{
  "head_dim": 64,
  "activation": "swiglu",
  "norm": "layernorm",
  "init_std_up": 0.0471,
  "init_std_down": 0.0058,
  "init_out_by_depth": true,
  "beta1": 0.95,
  "lr_head": 0.00925,
  "grad_clip": 0.5,
  "decay_fraction": 0.843,
  "decay_shape": "pow",
  "batch_tokens": 16384,
  "steps": 6782
}
Each number is 50 + 15 x the weight over its row's rms, rounded and kept within 0 to 99. Layers, rows and columns count from 0. The size before them is the row's rms in percent of the matrix's.

# up: layer 4 MLP up, 192x64, rms 0.0813, rows 134-150, columns 0-63
# down: layer 4 MLP down (transposed), 192x64, rms 0.0799, rows 134-149, columns 0-63
# gate: layer 4 MLP gate, 192x64, rms 0.0898, rows 135-150, columns 0-63
up134 109:36 19 61 25 30 57 66 35 50 59 40 41 61 42 38 62 54 44 59 58 32 24 56 61 45 65 37 34 52 79 42 49 44 64 44 28 65 73 45 40 29 88 67 56 67 68 42 37 54 49 49 41 48 58 42 62 84 49 34 51 45 29 38 79
down134 108:55 39 65 51 50 52 58 68 51 52 75 39 50 55 53 70 48 56 44 23 43 37 43 64 40 69 39 58 52 48 51 34 27 46 54 11 79 72 47 70 49 71 83 25 48 52 07 37 62 59 49 51 46 62 67 34 54 57 61 48 48 20 30 48
gate135 086:45 70 67 43 33 77 48 63 51 72 73 34 35 59 48 49 28 34 25 39 53 36 34 35 45 50 58 23 60 57 54 54 62 68 38 24 37 74 27 64 53 36 37 54 45 51 58 57 64 49 68 73 60 48 42 44 24 61 58 66 34 43 11 58
up135 089:43 39 29 65 69 77 45 45 42 83 47 53 57 53 26 30 45 33 37 38 69 46 63 58 65 53 23 83 36 30 35 45 46 79 57 48 28 77 40 59 61 35 41 56 61 57 68 46 24 60 36 28 52 46 40 45 36 51 55 40 48 54 74 66
down135 094:52 80 57 26 40 19 81 62 54 48 61 69 49 48 66 49 54 37 36 35 48 49 51 39 32 40 48 49 58 65 34 57 67 60 46 59 46 29 68 56 71 38 34 22 40 61 53 23 59 32 84 28 56 40 62 58 58 54 63 57 50 61 15 36
gate136 113:48 45 40 57 67 62 52 60 87 54 58 46 21 53 28 55 61 43 39 36 51 34 26 32 32 64 57 51 56 54 77 18 46 75 51 42 48 44 70 58 55 90 48 53 65 46 47 69 51 60 38 42 64 60 62 41 44 45 36 34 43 38 42 09
up136 085:35 65 78 63 71 63 32 49 65 54 45 44 38 71 50 51 36 46 34 46 28 33 35 37 26 30 69 22 18 27 68 47 50 73 55 47 42 62 39 65 78 24 47 49 39 81 43 53 64 55 66 36 43 32 59 58 63 54 45 34 44 44 49 46
down136 089:39 18 54 56 69 56 41 74 38 50 64 41 51 74 81 42 55 28 52 29 38 66 18 48 51 43 34 41 57 61 59 39 56 64 38 30 67 62 29 47 44 51 53 41 38 73 43 14 64 34 72 40 53 59 45 57 34 69 71 65 49 43 74 54
gate137 097:55 66 59 73 39 52 54 63 04 54 30 44 40 45 66 43 47 42 31 64 30 63 59 72 61 67 19 57 39 41 42 67 28 31 63 44 32 26 57 49 65 23 50 48 31 73 30 77 57 55 41 52 40 47 65 47 26 36 54 40 42 54 55 50
up137 094:76 71 61 50 42 32 55 57 46 38 80 60 53 39 50 41 49 48 30 25 57 48 54 69 52 66 16 47 35 41 37 39 68 48 61 67 56 57 63 69 54 38 78 44 67 31 31 29 65 56 49 61 28 39 54 59 42 61 50 31 35 95 56 37
down137 098:28 37 47 47 76 63 56 47 40 49 25 32 46 55 49 55 68 47 71 65 45 62 31 25 54 31 75 58 72 83 70 66 35 50 26 38 56 60 25 36 35 61 38 58 40 65 70 49 41 48 36 64 49 47 61 35 56 69 49 64 62 20 26 49
gate138 098:41 58 69 64 48 45 53 49 39 83 53 34 48 24 70 57 60 52 55 55 61 36 55 52 37 71 39 62 52 41 66 62 46 52 43 08 63 58 42 60 68 21 62 41 62 44 45 34 74 40 34 17 38 72 69 37 72 41 58 55 59 42 34 21
up138 114:81 22 36 06 47 41 37 43 67 39 60 52 74 39 70 56 67 44 39 49 58 39 53 54 62 33 55 46 50 67 65 32 78 37 38 63 47 58 45 52 48 60 40 48 65 59 90 41 43 23 53 42 65 62 56 57 78 62 36 59 58 52 32 39
down138 103:57 50 61 59 41 42 68 39 35 82 54 30 48 29 61 60 45 65 60 54 57 52 50 27 47 80 55 46 56 33 54 82 29 37 40 26 44 50 31 49 43 44 70 49 61 64 39 45 71 38 47 09 48 66 58 41 80 52 74 55 45 47 53 16
gate139 097:61 68 15 35 23 55 65 43 29 53 72 37 42 44 23 60 57 35 73 57 43 21 46 33 56 60 30 59 85 62 43 53 50 67 69 46 62 25 44 70 54 54 68 51 48 49 45 34 30 25 46 48 68 52 52 68 74 44 57 43 59 47 72 44
up139 095:50 64 60 56 44 80 23 50 40 33 36 41 34 43 71 66 47 72 47 44 51 72 52 52 44 45 36 52 29 68 57 27 60 56 44 48 37 34 71 33 34 23 33 55 42 49 76 22 61 38 49 51 43 71 64 72 51 50 79 59 31 75 26 45
down139 095:42 64 49 58 46 38 44 32 55 29 50 46 57 32 60 68 59 52 64 51 61 66 64 75 42 39 25 47 19 54 44 20 56 54 49 56 40 53 66 18 49 27 42 35 43 36 63 49 62 52 51 70 61 67 29 31 57 48 99 59 60 56 28 63
gate140 108:70 17 23 50 41 36 60 64 49 56 82 33 44 60 33 46 39 63 44 56 49 64 39 23 12 61 71 34 36 40 51 46 47 43 52 50 58 46 77 57 61 55 52 66 59 61 43 22 74 34 44 50 62 43 59 76 49 61 77 49 49 24 58 48
up140 098:49 50 80 46 68 55 56 44 17 39 63 42 35 51 47 58 36 72 47 57 40 66 52 58 13 40 41 36 48 68 50 38 24 58 84 34 58 48 36 37 41 42 44 50 56 29 42 37 54 49 56 41 68 39 75 60 72 46 63 37 17 18 55 62
down140 095:31 64 35 79 48 58 38 25 57 52 47 75 69 25 53 42 21 55 65 38 33 23 61 41 41 57 32 69 49 69 63 85 57 59 69 64 51 00 63 33 42 55 51 52 59 58 48 54 39 48 58 44 46 34 52 52 43 56 51 46 67 54 57 35
gate141 064:72 60 61 46 74 59 26 61 50 52 12 66 44 68 40 45 42 62 43 45 37 46 51 49 58 55 51 48 96 54 43 43 32 39 20 41 49 43 78 53 48 25 44 74 60 27 47 59 43 55 39 76 41 56 64 45 32 45 33 61 46 72 62 72
up141 070:64 46 44 59 50 36 58 54 56 50 76 44 44 35 40 52 43 27 15 32 42 53 60 62 30 42 72 52 79 31 41 50 42 48 50 77 86 54 49 43 61 44 38 59 37 42 50 55 41 14 44 32 90 51 48 45 63 62 79 31 48 53 56 36
down141 070:47 43 81 31 45 57 05 57 54 60 31 41 66 51 57 44 57 61 69 49 70 28 44 39 39 49 40 54 49 64 39 52 49 43 41 49 45 28 80 54 32 46 41 71 52 38 58 60 57 81 32 59 34 63 45 94 33 51 36 65 57 39 48 73
gate142 103:53 55 27 18 30 61 68 52 36 72 73 67 56 36 65 61 65 08 58 54 56 46 46 59 52 33 23 67 38 51 43 49 55 56 74 51 36 56 66 45 67 67 41 70 36 52 42 73 35 39 44 25 45 63 63 56 55 39 74 38 59 26 37 48
up142 102:35 48 53 58 51 39 37 67 44 32 30 59 44 63 42 43 61 47 57 71 58 49 56 70 49 61 31 22 35 54 60 54 55 34 57 64 47 70 45 51 44 47 44 62 58 78 40 01 52 58 32 66 33 81 37 42 59 39 87 39 25 57 66 70
down142 106:30 36 61 60 40 23 35 56 21 30 65 32 47 79 39 41 67 56 45 40 40 60 65 43 52 77 40 43 62 44 55 33 75 55 30 62 59 61 64 40 41 51 57 59 54 57 60 04 66 67 28 57 33 35 37 65 70 50 51 48 59 44 73 52
gate143 094:68 78 48 47 43 43 43 36 21 38 62 78 29 65 68 53 66 34 48 56 58 36 59 61 51 52 56 54 50 33 13 58 43 35 29 83 75 43 60 51 32 64 61 61 43 47 36 69 26 44 66 78 57 46 39 64 34 56 21 50 49 44 50 43
up143 095:69 40 35 37 32 29 37 58 39 50 41 79 51 37 67 42 99 52 31 33 51 50 30 53 32 65 55 58 43 37 61 46 41 55 34 51 41 42 40 63 22 48 20 69 55 77 59 63 68 49 51 61 49 68 57 56 59 55 45 37 44 79 50 28
down143 097:35 32 30 46 67 16 46 45 73 39 45 58 60 43 27 39 38 40 34 53 38 57 42 40 51 56 66 72 57 61 55 28 67 16 55 49 57 57 74 54 27 44 51 58 51 46 74 59 44 23 45 68 68 44 47 56 66 61 17 66 63 67 46 81
gate144 082:46 80 42 42 34 81 60 56 29 41 53 93 62 40 54 43 58 31 51 59 40 68 42 54 69 48 53 58 66 44 40 57 57 60 23 59 51 26 63 34 41 48 25 51 61 53 43 41 61 46 26 63 45 63 41 42 35 57 46 06 41 59 22 40
up144 084:67 52 45 64 51 67 39 60 44 82 88 26 49 46 75 45 45 32 59 33 25 48 56 58 00 34 59 39 29 52 42 43 62 41 43 64 63 49 78 60 56 62 43 42 57 48 49 68 50 51 56 61 65 40 50 57 59 35 44 43 54 47 35 17
down144 089:52 60 50 09 53 54 70 83 38 29 47 81 61 43 37 77 56 47 33 58 55 69 39 40 66 46 52 62 34 60 53 56 11 40 40 37 44 55 76 51 37 33 55 49 32 63 51 42 51 78 42 63 44 50 79 34 50 32 51 48 43 67 35 45
gate145 101:80 51 52 20 72 37 42 53 58 37 63 31 64 60 60 53 70 44 39 38 79 63 11 41 61 29 44 54 62 40 70 56 56 36 47 51 53 53 40 38 67 51 64 65 55 56 61 55 32 42 57 49 28 60 45 66 18 43 44 69 29 16 35 48
up145 101:59 70 45 28 64 37 40 51 35 66 54 34 27 64 28 38 51 19 26 46 61 60 11 63 72 23 53 47 42 48 50 66 60 33 42 55 54 54 52 30 56 51 57 45 64 41 35 30 52 53 80 81 34 75 57 63 42 67 43 57 61 46 60 63
down145 100:51 05 34 74 44 41 65 58 60 46 57 55 59 66 45 64 57 69 28 30 40 35 52 40 44 69 51 47 50 57 69 50 59 62 72 45 39 30 48 55 52 46 25 29 41 53 34 65 55 65 21 35 47 48 56 33 97 75 52 39 53 53 59 63
gate146 084:61 41 39 49 59 75 66 47 42 64 53 44 60 37 06 55 47 44 46 37 62 35 56 38 65 48 30 78 72 54 65 16 61 40 67 53 73 46 61 43 60 61 78 74 20 62 54 36 63 33 18 47 51 43 28 58 47 55 53 42 36 52 47 52
up146 086:48 82 91 46 35 28 57 53 56 93 77 44 59 39 42 21 72 47 31 54 46 54 54 38 67 56 31 42 49 59 40 54 51 60 40 38 52 46 63 68 44 32 72 30 73 71 58 56 49 30 47 27 63 52 31 45 36 59 47 58 53 59 49 42
down146 088:53 67 57 58 39 43 66 45 69 66 43 32 39 58 50 44 51 38 15 52 57 61 51 49 80 55 56 25 39 67 46 44 52 63 41 45 42 43 42 64 75 31 72 30 66 76 53 33 59 36 24 54 53 34 19 53 75 84 77 37 48 51 44 39
gate147 094:41 71 54 32 76 49 84 43 52 54 53 33 24 42 46 39 33 43 61 39 40 47 43 17 62 47 35 45 65 14 50 67 45 66 44 45 68 85 27 42 46 60 64 61 61 52 79 40 35 63 39 29 49 52 42 50 58 55 66 55 50 72 70 41
up147 100:53 62 60 40 20 41 51 27 41 45 50 29 38 39 47 53 42 59 58 58 72 52 26 34 45 66 37 62 68 52 61 68 49 60 42 59 34 63 48 20 36 59 52 45 50 46 52 49 43 66 63 12 11 50 39 46 33 80 61 53 30 64 78 26
down147 095:51 64 42 63 47 31 50 30 30 69 67 71 36 13 72 60 76 55 39 61 30 52 37 45 56 50 38 63 49 10 68 51 27 61 45 38 25 58 60 53 66 78 56 50 43 63 65 41 40 69 41 41 26 72 45 41 54 55 59 55 34 51 69 53
gate148 120:32 55 48 60 44 46 74 71 57 48 37 39 14 61 47 41 40 55 34 72 30 41 61 48 40 52 12 82 55 40 32 69 50 57 58 72 26 45 77 58 34 49 48 31 38 43 39 62 42 48 46 51 43 62 62 76 43 56 56 42 20 31 63 71
up148 120:33 59 24 64 53 42 57 87 74 12 51 47 53 69 35 33 89 38 27 55 54 64 69 42 63 59 49 64 64 42 41 49 67 45 35 71 55 44 72 44 32 51 56 56 19 39 43 59 47 63 43 45 47 43 63 62 24 40 56 39 46 36 60 56
down148 112:39 32 67 99 50 46 47 37 35 73 74 40 43 40 60 53 45 48 45 56 50 84 48 53 51 50 73 37 51 53 50 71 18 30 48 44 49 54 59 27 73 58 47 41 49 52 37 60 68 54 34 53 41 41 66 31 23 43 52 38 62 41 55 46
gate149 098:18 59 40 49 44 59 38 70 39 83 33 53 35 55 37 25 42 43 48 47 78 55 61 46 41 54 52 56 46 74 44 65 56 38 58 97 58 40 58 51 26 23 38 51 46 65 59 41 47 52 30 53 66 67 49 42 48 60 50 17 63 47 80 54
up149 100:30 55 46 57 65 62 37 57 61 50 54 73 49 48 44 25 20 65 69 25 62 52 58 51 49 27 54 52 46 58 74 34 55 57 95 68 35 85 55 56 45 41 24 41 54 66 54 57 23 37 51 67 21 52 38 39 56 63 48 53 42 45 34 41
down149 100:53 54 44 37 32 57 55 23 51 77 44 48 62 45 29 57 43 65 52 44 45 44 61 45 44 70 49 63 77 52 67 52 40 61 27 41 79 10 51 43 58 48 60 35 16 60 66 31 49 60 66 54 54 18 66 52 42 24 41 64 52 80 45 64
gate150 107:22 56 51 56 44 41 45 36 52 67 30 22 19 55 42 47 77 39 38 32 42 67 47 26 34 91 49 52 61 61 52 54 69 45 35 60 56 51 60 59 49 31 80 59 42 92 37 46 55 69 54 68 59 57 45 60 46 52 54 42 51 42 25 63
up150 104:42 50 67 64 55 33 23 61 30 60 24 74 62 48 21 38 52 52 40 44 68 37 43 37 95 52 44 53 46 46 61 65 51 64 44 70 58 37 83 67 28 56 38 47 72 50 44 40 47 59 51 46 39 55 52 26 48 29 50 50 65 70 53 18